Weights of a small transformer language model.
Size: 2 heads of 32 (1 for keys and values), MLP 512 tanh GELU.
Architecture: LayerNorm before each block, learned positions, biases, tied embeddings, normalized queries and keys, attention and MLP in parallel.
Each number is 500 + 50 x the weight over its row's rms, rounded and kept within 0 to 999. Layers, rows and columns count from 0. Numbers have three digits each. The size before them is the row's rms in percent of the matrix's.

# layer 2 MLP down (transposed), 512x64, rms 0.0206, rows 408-511, columns 32-63
085:522506480542571579589440519401510375480433566565441465538476385534405471491459480524513552555526
100:493546489533504514512504574436405557496541442402518534437488495601434483461491625495559503618503
085:617472473512499467467402400456538462566479569577513563506560420523536514456454566534527481476445
092:591465449571513583461527500506453438454469587541473504489599437476484461486525481513486532485453
090:486384508584469514447493545491461570557517532481453526539547486477503515462584493576513525434515
070:538553480478523523509453467552407549476397449567459567442508453504528532475485500500488440476454
098:472455470416492599501604508602481441437469518550534545464497562512524499413592483415511549582422
077:600508492583418459472503418522452470544518535485495564504550515478582524541423463461467472551543
094:517503453533530544427495543499497546501468449478545544492587466427508564512544412435402520589545
114:441489503443519383464414541526515422480502450537569444500571469547456601453510509563504548521585
081:529468502445573490500529485507531416524432550571490573400498472492460517436451586457556500529481
109:473550512454520456470528562547547415473523491474529504495405502476445491441479549561506481481538
127:530564482506451482415459451495504437544534522511442570517484443575447570535396578472497478401485
079:516543600590524382505491550492511392576539450475585516515534482499443446467496559540467403529505
086:538536510457431440461488495551434552657521546452490492538525479597580484520503570508427413513494
115:458565568513497428490406558490451528517572479470537447375492441426465557526489528634477588486526
076:610502527453490480484568481577503403395535431504485422479449527499407473544543554540541506478451
059:466561523469610489507537531620501546415418508522456471500464535534443528448463494448566509483547
093:570559452608452551544413461527474447538487512527541542475601479497562517537528446598419487439548
090:513473492424614567495442533530540581520476430430501508462586408464510482534505523487427408516555
103:484515386446441559502493529544464652499472500511509481509597478456649461526510478591473517472512
094:513498524517552509506497538464552527430489392418432514394506480481441438466407481497506451521580
092:443567511516448477494433486475531631525465561488494568453599457510592491513451520595443506533420
094:483507471466460564442498542531466444477462394467488507443443505528545588397501504512555521465487
107:505565436518511509516493498530517513512517573567454532444502504435555480515446503460500530548410
088:523441434482566466487564456463596450472370468501417451480435465500450503569462536474531535564453
097:483554529489458545527516543496522469434597603542509503473456520445527514403360551476480472499365
123:611533488476565498454544511435389499503401517489453413514500457589528522544485504545513531576550
072:506468570581451416511500499448465509420392558454582485614458445525477489511527553383560515356542
080:431530493476474450474574460543525522527486503403523412504581574507561514530433436493516485540540
105:563503489573430485560444497428473486466468538502527508411465540537599527523491537467501557367509
119:466509473530531488475495565563421584488584574565558486474527586413521555561543434550477568496437
111:560525486539516517385565518563566496471477492506514474432476529495427512436501477544464467517469
104:493480479532531512484518574552545445467464479506526467379536471584524454460522547528454386520530
081:459522463586481630448473515393439524559446455507502505484543555541557494523484416515606487509518
076:610561425466526511474426537502451503499519417532557474494487637506541602461510485517533528504526
147:520470468532458527581447517407569516461507496491472540591504471592479469484550535609497498451615
118:477474415490529546488458434524546486407597469592511535504485504426558486579461459494577505609467
107:544484458464548525526454426540480462499384550497430584468571457539517481420482506520479428574443
117:511454446454507538483442536515511522566473436500477506451624462573489467546539362545495502472571
054:513591521484505432569575555492427506521471421553547480423471499472490478414490475442407499483554
119:522465574539455470512606457508509376533471547465480587500477537491551471447427446554398491418575
089:481521531450529485427445549609502483464467621541501503481473524563446463523542443422476561554462
095:458485417478473570500466410517451438509466484462488528491530502535583489531431503523615475530559
106:440463523518513395502546550520456573427532441442386435504472491509531453432482475621556419565502
095:540458490515494618492407494514504553460445445483531555505537456524437480506590521528535409634564
128:505482534480524520492528533506535497464464536438661461454473439451450455483541561510493577557518
118:546538408444590533550541498498467484364405480598544543486502511459572522546458510460546469572467
098:484524509573499399527459526595528575499508528467512482424593407502495482458548472547448368492530
110:449546479454623426472493522514507550485541543596497489553539444491528463515553598414480433446552
089:481552472496554528495515518428512521632454507558519502535521579511551478576533464476502423488502
118:524577401556573589474468465449522525521580508497505481516565492475445471501489587507549435479519
103:460476563487484526471455540482506468514476488477426497468421577587535451458502594504538584547434
077:458485525500465437426508562531526543471478428509474529518481533397507595501547497468522429562503
102:514423429531461494478555455497484497541513536509491499466480592571540537453640465575450569549480
134:559590506564488520512491543565558519446618459494616445477543509416472509529503437511471534498507
071:568487519535511474529448547513526442419455468487498519461462436495378496469524583490596406516505
097:513513540502390545511524467493501473518504534525545450532549475551441523603493423596531489399483
118:488496504545485493452466404473498527537538567430499493439527522489516521496408465474463561502508
076:505596474522572513419474584530433526568501517594530452466459567558585525431492477516469543507405
099:479467580466439415493494593588467476427577531510537489528458459432472463423535565499496556505491
081:449512614523592567504549524556514499479523547491495414541512581479523519544423468460424417422437
103:584485564588490449534555467413448454533521453484462570522553484439488470507498480553428385507554
100:521459499543504543563472485545587456560434518424564578431460409504561568470388481541540451517502
098:478582400463556468485507500426456476500506444542468521493526476516497557493520482649521529549453
088:547536488533564495500514479530540487555486505463433582499528514563527447321416488489500408461433
094:500507421463615548496475454376518569592492468481490572531481460421492527509484481468491486472577
077:492515459441514429480478518526457519520520444487482493500525491458554471492467472490514539505557
103:471467547475502511587490520467569498486440522536531436556485507502479424534489593647507462425467
098:492570366465517448498396515456558462579523485473468580524536486540474544471451420528468459471556
105:460508592512482446518544413478458427552474528442457547486521566497509573464508483579422565509531
095:505484452492426471551466475490469517625508561510442495514470541582475539452451418528428561612515
074:496451451563400418509453506423454525553612527530424460465490528523540592573448549478442529531481
133:551458527437528530439498561467558521509496419567517435437438472523430521598576516473458495554574
091:513473425439513493490521543452601514544543452440544496488597495449534415603546475531425444456516
105:513491469462501448532545463522543464474515598548440436662467513473456486483408429462449451443483
120:566417464585449480490493542555540557447579402434540617454573570462549491504472460499438488503531
110:467506413492377568470587509526589455483489480452401541516496569503568410517483422519546542492460
116:550462410502463504505512528486515496476542428470520546433457456490513386481555568473455453461499
081:501546537524532560496430520483554441637425524474425512505545411587515533523377533560455406488582
117:529464538477475436519476595558487397450560532510549496409445445538516457440511546466483505577453
092:562413515516505515563574437544533357461499521470402481525468513532516492436479490504470514446507
136:534474505467510493506535515612526484520427488552497479521513469509583436589470493414534451431492
108:497436472509535523529583458525551530430511465560541462554562428478484610501490516446503524388464
108:418499577450421541473473440415562493421525430503482514543544463511503500481425482620535508417481
074:524550525481518474528520514511431463506502556545483525518454540612522438500562487502481491538462
102:488531477509523457480514462507549432561557526471489503463537420452570589537450520433404499561400
074:438483465508501502430512460521571497526528588479546557441486585483546515614546441523439572442444
119:539474417447579537438520431518535446440565524568517491485500521473441516454564432532595552528516
087:491549450435453456464547486490459473517477539409485471469604551539536538454452407491462621485485
096:518546522499557429446514475477491404496568502464393499547467546558490464426448510486444447564486
075:455530410542533508490497493424451500521556513510403571507571533527465526509445415428458557450497
099:494525417539515485489503437491508527474507586519492622424499520473499511496430498568414521426523
085:477485534457612455444430506442482378604523481577515460491544428492526518553553484552426401447563
089:436535519436518526485585555523491459442547509458439578493545535502589454479467429475444487550448
106:418494401523531541470428461539547519417543517479520524475549489482517451492419562487529541452419
082:463455526528538513426481513550510404449506540480569503478424506519459541498594535507488552466497
106:477538506457545505432488435477567584506538509546486483490576537466471544504551531480442487605449
085:431497514505457520439499509596539371477577547495542471494502595494546550526540449550508540470492
089:467589487541540541505566500458446504498517601463497520477501515501488563660510404560463511496504
104:507549526431540528457474549511568523599544485506449443439458478496522518584414411489513422363450
077:468546523459503429535469426501479450442609503542509526572471490524457578449435512539398525471477
090:537472521543646435536552506335516476449533516479452548505407407521491384489574480551537415470459
077:521453539466481487547520496479581401471545482475524443484446542522482453557401520553560508408481
# layer 2 MLP up, 512x64, rms 0.175, rows 409-511, columns 32-63
112:527496491486477490517492445532596454490452570624507479499559590363555454528511461505493482398523
079:494432541523463444510557559444519552527449452429489531420426546476391487573548467477395468520491
101:494429586585551478410541628514471513460515466593513455523499502453461500461564493446509509570420
083:501491467460478491581478481510567594444403478499476516481495548618407481480494521589459547435504
061:577508487532463594478485456455397517652506489499461532442553582496510549453578470495476447498515
098:492490457486536514645436528535506512524536508446549480481591459502545425430568489479438503449566
072:477521550395571509498562564532408476451453435542505396493497534480515458496503560502504462595501
083:378471509474472531488397459536495492492511510486464543429539579558502447510437499413521485458602
124:549573466484517512491473367480503646552527453513478456575592453453461534566453484509503399429554
087:581514505495516461591506468484478537574478505510514473478542515432561542423442549516441492459413
105:526509500568487538459447463500549525606396418504511432501506508422419556515566477507470469393509
117:509520467539549558582489506473439517446579625491442352552507506421541479466545529441457497436452
084:480515447418531485473485454568492562520515480476395538434580557419404484514534477452455496478441
081:443501430457483415554490590489562645535503520476445532532473553442476490478484473488553553424497
106:456537535488508564434517506530516487425518540452443531593479470483527512528487411363573430547529
079:477578434469434575447414528403479578466543526524447511531562455493518566451506467508484555518539
062:567477538561497518480428419412500488603495478477502450426570621437447519436511473541479472475555
099:411478558474570510466596576537467437453607486472540481552450459504447515549511575519465480580526
083:528548457566441484502502458412526400588514508549513482413466477538502467491433433512471517446425
101:463451576514498500451571518441534454586476465517552469488433477579468415396410491544462555561502
078:514558491445438491529500539461472463624467623526514443501511493521587583519543540507490515497438
099:520381508536499514522566547489473429492541424436576493472450572522447452512546497448533514475607
101:408467532493519556446463520469464529519511487503401459536582554435513630488587445595507603458453
114:562493546561494507530424530453444537512452518496522472499532431528481457570569591515563452535561
091:506550455438562530572497473486493462560442508416440439552482551419483577516599521493506592488459
107:463491541562497409522514517463513530573523461412448476467562467519448526464498442488570588429527
135:541460533478425598525516488490544473403370545508474488481525491431514433481576597578448426484484
081:482452593492492502510540471526522580565470537489457434594596520538487504492460433525426506507463
090:445471505550529505419435558492530429544478563459463491500500422590516453451618535584502488557451
106:469475546523590505446566550509466506491512458464451502631537527501392472451467503502510438670540
118:517503554330544455533395463461507547480466519471435462486499499499441431479449538439567540546507
091:582572446583500506487548479437500517522529502455571483431501451365494525445545450486473438528379
096:569499513552518460464579405586468524439559561473471526459481508541552513510409526485486473542442
078:515411466470572497505527549533506396448464578555540541434472453547490496479514481499544467447522
074:585537515517486520548462445428485526541459463541456434578520539508547476403474461506578454453507
132:516542530485445486491526487383489547513500474410494532546554427488485482543375510565498548500508
115:494485566548591452495464503462492523557479588496504428462494429533529422508473538426493572557459
109:471547570599397424541464512444552523532517449569557513516409538485515437566458485489517545470500
097:509423548556496509550388442596478599450521483496407476423478535379498383524560476495467491561514
053:465556547493445557536470446515406511496540524544518517577503515452512559512521521462549443500549
103:512530466545580493479502413530425551545458452519500435577481486466490500475446590523534450437529
085:496512504419487531510514495378502582539464352391492521464514494460508510581469519536492586537586
107:546433577523519426448606535465484518544397576553534480501529520541506523433570547485394507452463
121:445493509488490499463489461598531525444490488465466436574453575531505480471489442551553517501409
088:541562464426521497485571468463439436509451558537443513464532485560503470550481430458388510423443
129:526552577439462571515479397516555623506504431450541517567542505432487468550459473383508439530556
107:496496535372427484468476497526548472598528477421546497553427580578517513500571502480440477493561
104:449509446431554503546495502558535576526505530538496454588457508483466493450612549472486434397449
118:468479598510359496551489488492540518481469530507484539431501559494482468580420406579548593518483
078:516466548502479513538524511612474435385510530474541567446457467547484453534485480517484525503457
127:427535539506484487520560567456444480497457574547582479496481431503493552524473503651466574475440
094:428509534562460628440431485438588565512410469583481466451531502451570497525521533496506535361562
084:542424475503524533551449466477475510467472535543528471539545450620451452475525581547530502379535
105:541449529532490414562540499442512586484547356439524563435468461429566456502561493493506526464532
119:492504491525441587460401503512492564510458569465487512573498474525485452503633445491478483530521
089:423518478561449572504491506525379519511506522516561486483488648440449504464518510540540515527432
096:434483493474443513504516521483511551446546467552417514478527488423472473582501471411637459531579
130:463503425511525569438538513483507516557378547485468584494566503439496478432569508412514471418489
072:455427530495530523482536534456582532433516449466508546415576413437469495498545443515521547505537
103:452552441435501563551493467525484572584425524507406524554558580552442459458541475545489500443506
075:470528533483466617600462426495587562469462376480495479509465569569520506537547462437570539505533
100:451514542409547388554482511501410564536468443475495466442531520491542508431554476482495577543427
101:404504443429577572452542525555472554590437455580510482568432550442502541529545511466522438534438
085:521422512562538444603491483392527462475516537487507556480492457423458478517522545563555584451589
093:508496411435477527551531502434547563522575537582559579533482460482476499532430459473464427495462
098:411496547545413429483517537516484464457489569503478528524539462527505468501453475539509584560404
074:530591477553415531526545475497510473520507602527404504532503482578601535522531470536556420450461
111:413536516536508493428471493505482517476477498521437550445538521479547531501483431373474462588437
089:556528552522519522555485514474464487545508420496563396484461500431571397498497539514487464464431
118:502574492428519495532461555452534496566435513521531461450499474500600466544541481448562419441539
102:469553530541506340559481535428453501481523491553520523459459460496527445534528442444446528488489
071:487414482474507541537530542481436463471427435478454466497499565565555540485498496479498424555536
123:475454477455527611487493407394511449519564495484435469619493456514502594548487507420515470422483
096:429456610512446455525543490550439498431536571522545507476448586551450578472394532506485504506473
115:505474566531450566532524533468531503459475405442536528370458477501529484503596529495521607524491
100:432516575492492470592549511425483540510536515472505479586542515524499503520556496444495474450523
104:505494560495516404429476492542448587469539534472508383480519499473548525455461587547494565467521
108:465476558530492469434442499455453473571550560519546507508512600608497502558481493569502485441409
082:447509448509517412561443433540464533534533481500454490498504492476536577400459487444514454515497
090:486528473439430505429476424455589595576442443504478485540560452469408493450490455406463489473539
103:561531508550458458536482527417469541631453464550491436462583539480562506465536536481460522460434
088:505600507491459493560493420445544521492496547483466512444456602492532560440553476469496464507446
121:516503491415494536542487541481479544383446521434410474522559513498492581435646472532562498565502
103:471463479429492540526462473523453550509508499515457460473436526479544596519616492508568474506542
080:440503509393523549525466546586498505376453444422434585471578526462509477493474478555568497510559
102:463533453417487453496469518513482531544470576519415491466551572474476480463631429426448586505448
080:450459541474431402547487552519420481482499555469590462475532496561427563491427464526485579524532
126:475559508464566529469476526503576532506559606517464473443538371543528473535436587498483477558562
083:440464566506555511416533537467438503532483498491550424575512462527522510479551509502483484491524
096:481501471478476534506553543433492535481486478549508511486484519393492475554588472490463539442471
079:433484465446445446508538511457479542531508525389529430474512412590517544494438552551588468468531
093:438423483416521566595482569509495478520450494480531425485512567492562530551597392425500545516592
086:429544511475403517534509486576532626398517499525465567506423497434509454516479486476519499493384
084:575472500536456462551438459457560523506501482532575463496473532508512471493530542556522508466563
116:411610500590490506389587518426567542561415462452502512452508441513540429541424531506483436493471
088:466502469474513522566408496434446544503463427453478548583586482525455517426496455469499481568518
099:506429574505430464574468566494414436548440518450491546501479507587527485540489532500511470427518
092:549515457599535410553499426527504509486520491399472459469565444553437500496516464446435497457474
099:499517536426511508508500511577477470381479531438507476569536477467469509451472543503453485468509
110:497510487439495531579535443497480558425482551496466515484538533473562461510394482423517405470402
082:466471495507485578526419604452505513528408468523532524471532533510590444537634437428594470510516
091:541395605534487437494484494480513485437464555495511521424481501514506535497476470531544538402382
075:435511440510544576518452526469464492482389470559484500510531552440493484460478439429544514525464